Weights of a small transformer language model.
Size: 11 layers, 8 heads of 96 (4 for keys and values), MLP 2048 SwiGLU.
Each number is 50 + 10 x the weight over its row's rms, rounded and kept within 0 to 99. Layers, rows and columns count from 0. The size before them is the row's rms in percent of the matrix's.

# layer 4 MLP down, 768x2048, rms 0.022, rows 0-10, columns 896-1023
098:68 52 50 33 29 56 42 43 47 56 64 55 42 28 51 51 46 42 59 56 43 59 49 51 41 50 48 47 62 66 41 49 45 38 54 42 56 35 53 48 62 72 44 40 45 48 61 56 52 49 53 63 61 51 56 71 38 32 59 44 55 60 54 43 47 39 48 45 66 48 51 60 40 47 59 56 68 60 46 61 51 48 57 46 69 63 66 64 46 52 42 57 51 36 37 47 40 62 58 65 70 53 44 61 46 43 41 51 69 42 74 53 58 44 44 39 46 57 57 76 43 45 58 52 45 67 38 38
098:50 62 30 57 58 41 55 54 55 57 50 65 34 52 36 47 40 47 70 39 58 43 44 40 43 43 39 19 66 47 40 43 59 45 51 54 43 42 52 40 63 53 53 37 41 80 44 50 48 42 40 46 37 56 49 53 44 62 58 36 41 50 34 33 57 48 47 48 61 68 46 61 38 46 46 58 41 36 45 51 37 52 50 37 31 55 54 63 64 44 62 49 49 63 42 56 55 41 55 58 44 44 42 49 57 36 53 51 55 50 47 50 55 58 45 39 59 55 43 29 47 43 47 46 42 53 54 52
095:45 53 58 45 47 62 58 51 34 50 37 50 56 42 51 44 46 61 52 53 51 67 75 62 53 39 57 44 43 62 60 56 58 69 15 48 43 57 46 60 58 44 40 63 40 53 44 48 67 73 44 35 45 61 27 46 57 42 54 53 47 55 53 44 49 34 44 43 56 38 56 42 43 49 62 53 56 51 77 43 59 49 53 34 49 51 65 64 56 42 69 54 62 44 38 54 68 43 35 42 51 44 36 44 63 56 29 51 54 62 34 42 53 43 51 71 68 45 57 54 57 74 47 45 44 31 63 63
096:48 39 50 41 46 51 67 55 43 48 48 49 37 57 57 41 42 55 43 47 46 46 61 43 18 41 55 53 47 51 49 44 52 35 65 37 48 51 50 55 53 52 50 63 36 66 57 45 48 57 61 53 63 52 65 50 42 45 58 28 48 78 57 42 48 59 59 29 51 35 43 62 45 49 45 41 41 37 51 53 49 69 51 69 54 43 55 24 46 65 48 48 58 55 66 71 59 53 60 39 57 34 63 54 60 66 39 52 57 59 38 58 49 50 25 53 33 25 56 22 42 43 38 42 49 66 53 49
099:68 56 32 40 60 43 73 44 41 38 38 64 75 53 48 59 28 46 52 68 55 65 43 49 46 45 39 49 48 45 37 62 44 42 58 45 31 48 45 55 32 43 39 38 66 61 66 46 49 49 41 77 32 44 32 35 51 55 25 32 60 28 60 37 70 47 43 45 55 62 51 47 63 50 67 53 59 52 56 48 45 61 41 75 40 47 66 53 52 56 45 43 50 44 56 30 32 49 43 43 55 48 41 44 48 25 53 36 64 45 56 48 65 39 33 65 68 59 48 50 59 41 50 49 38 49 49 51
096:51 48 37 54 53 63 53 31 30 48 47 39 47 29 60 67 24 62 63 52 53 42 32 54 39 35 59 39 39 69 54 55 47 48 32 55 50 48 48 67 41 36 46 61 51 46 55 46 45 36 41 69 55 52 74 56 48 34 53 61 58 47 65 47 45 48 40 61 46 57 45 42 47 50 45 40 25 55 50 52 59 56 47 61 39 59 59 58 45 70 62 54 52 40 44 57 54 39 73 79 52 45 49 36 44 58 63 52 27 45 59 43 50 51 52 40 36 57 43 55 37 54 71 38 50 68 61 48
103:36 62 43 48 58 62 54 55 43 50 41 50 46 36 48 57 55 32 28 47 36 49 54 65 44 38 50 53 57 58 53 48 44 53 49 55 43 50 43 55 53 47 34 53 40 60 47 50 35 57 46 61 68 52 62 54 36 51 30 47 57 57 45 44 41 68 51 47 53 51 49 51 39 55 59 47 49 61 44 32 36 28 66 45 64 46 43 45 52 53 62 34 52 48 44 47 35 47 61 41 85 57 51 56 53 41 58 37 54 58 59 34 56 60 53 49 51 66 36 59 53 50 47 61 56 47 35 48
097:48 65 42 51 71 54 58 48 31 51 42 53 54 59 33 39 56 56 45 62 37 25 54 55 64 50 30 48 61 49 33 42 35 61 47 57 62 45 72 62 27 38 45 38 42 48 33 55 57 39 41 45 46 36 52 56 44 32 35 41 54 63 45 54 49 38 44 39 53 38 61 59 39 57 39 35 77 63 41 47 40 55 57 56 46 45 57 48 44 45 42 44 52 39 49 50 51 48 48 40 43 27 46 57 68 57 52 62 52 40 37 55 43 45 64 63 41 60 34 51 52 44 42 62 42 61 44 61
097:61 69 54 38 45 55 58 53 58 57 43 55 61 52 64 67 58 43 60 42 47 47 35 58 40 50 37 56 61 40 33 53 47 57 41 56 44 58 61 60 51 38 50 52 56 45 56 37 47 62 44 60 60 53 43 59 51 46 47 46 70 45 44 64 53 64 54 34 61 52 45 54 58 48 47 54 41 44 43 63 45 54 52 53 44 63 43 57 50 49 22 50 37 42 40 52 50 48 53 50 38 56 48 54 32 37 52 61 45 56 52 61 54 52 54 51 48 33 56 56 46 56 32 48 57 56 53 45
100:46 58 39 50 41 73 39 52 69 48 42 56 58 39 41 71 56 37 43 41 44 53 53 47 51 53 48 40 53 64 48 44 62 56 51 51 66 54 40 57 44 53 47 54 36 57 49 59 60 24 40 55 62 43 60 60 52 46 57 67 56 61 51 49 62 53 45 66 79 52 46 73 67 48 68 42 31 56 53 37 37 54 51 57 37 54 52 66 67 58 42 80 35 52 49 33 44 46 61 47 46 68 39 42 55 57 43 48 51 40 55 72 55 53 48 38 58 27 52 49 48 67 54 53 63 56 54 44
093:39 65 59 37 38 46 50 55 39 43 51 43 38 45 37 41 57 54 46 50 45 49 51 55 49 67 53 30 56 59 43 55 49 63 45 55 42 62 56 27 38 55 59 53 69 39 32 55 42 62 62 39 55 56 55 48 54 58 44 41 61 46 50 40 60 50 47 64 47 53 52 43 52 38 62 55 55 49 48 54 48 35 59 49 59 61 47 56 47 31 58 43 41 45 49 33 55 68 42 36 45 54 54 43 53 68 48 33 39 53 55 49 53 42 44 55 42 35 53 50 52 38 58 61 46 33 47 46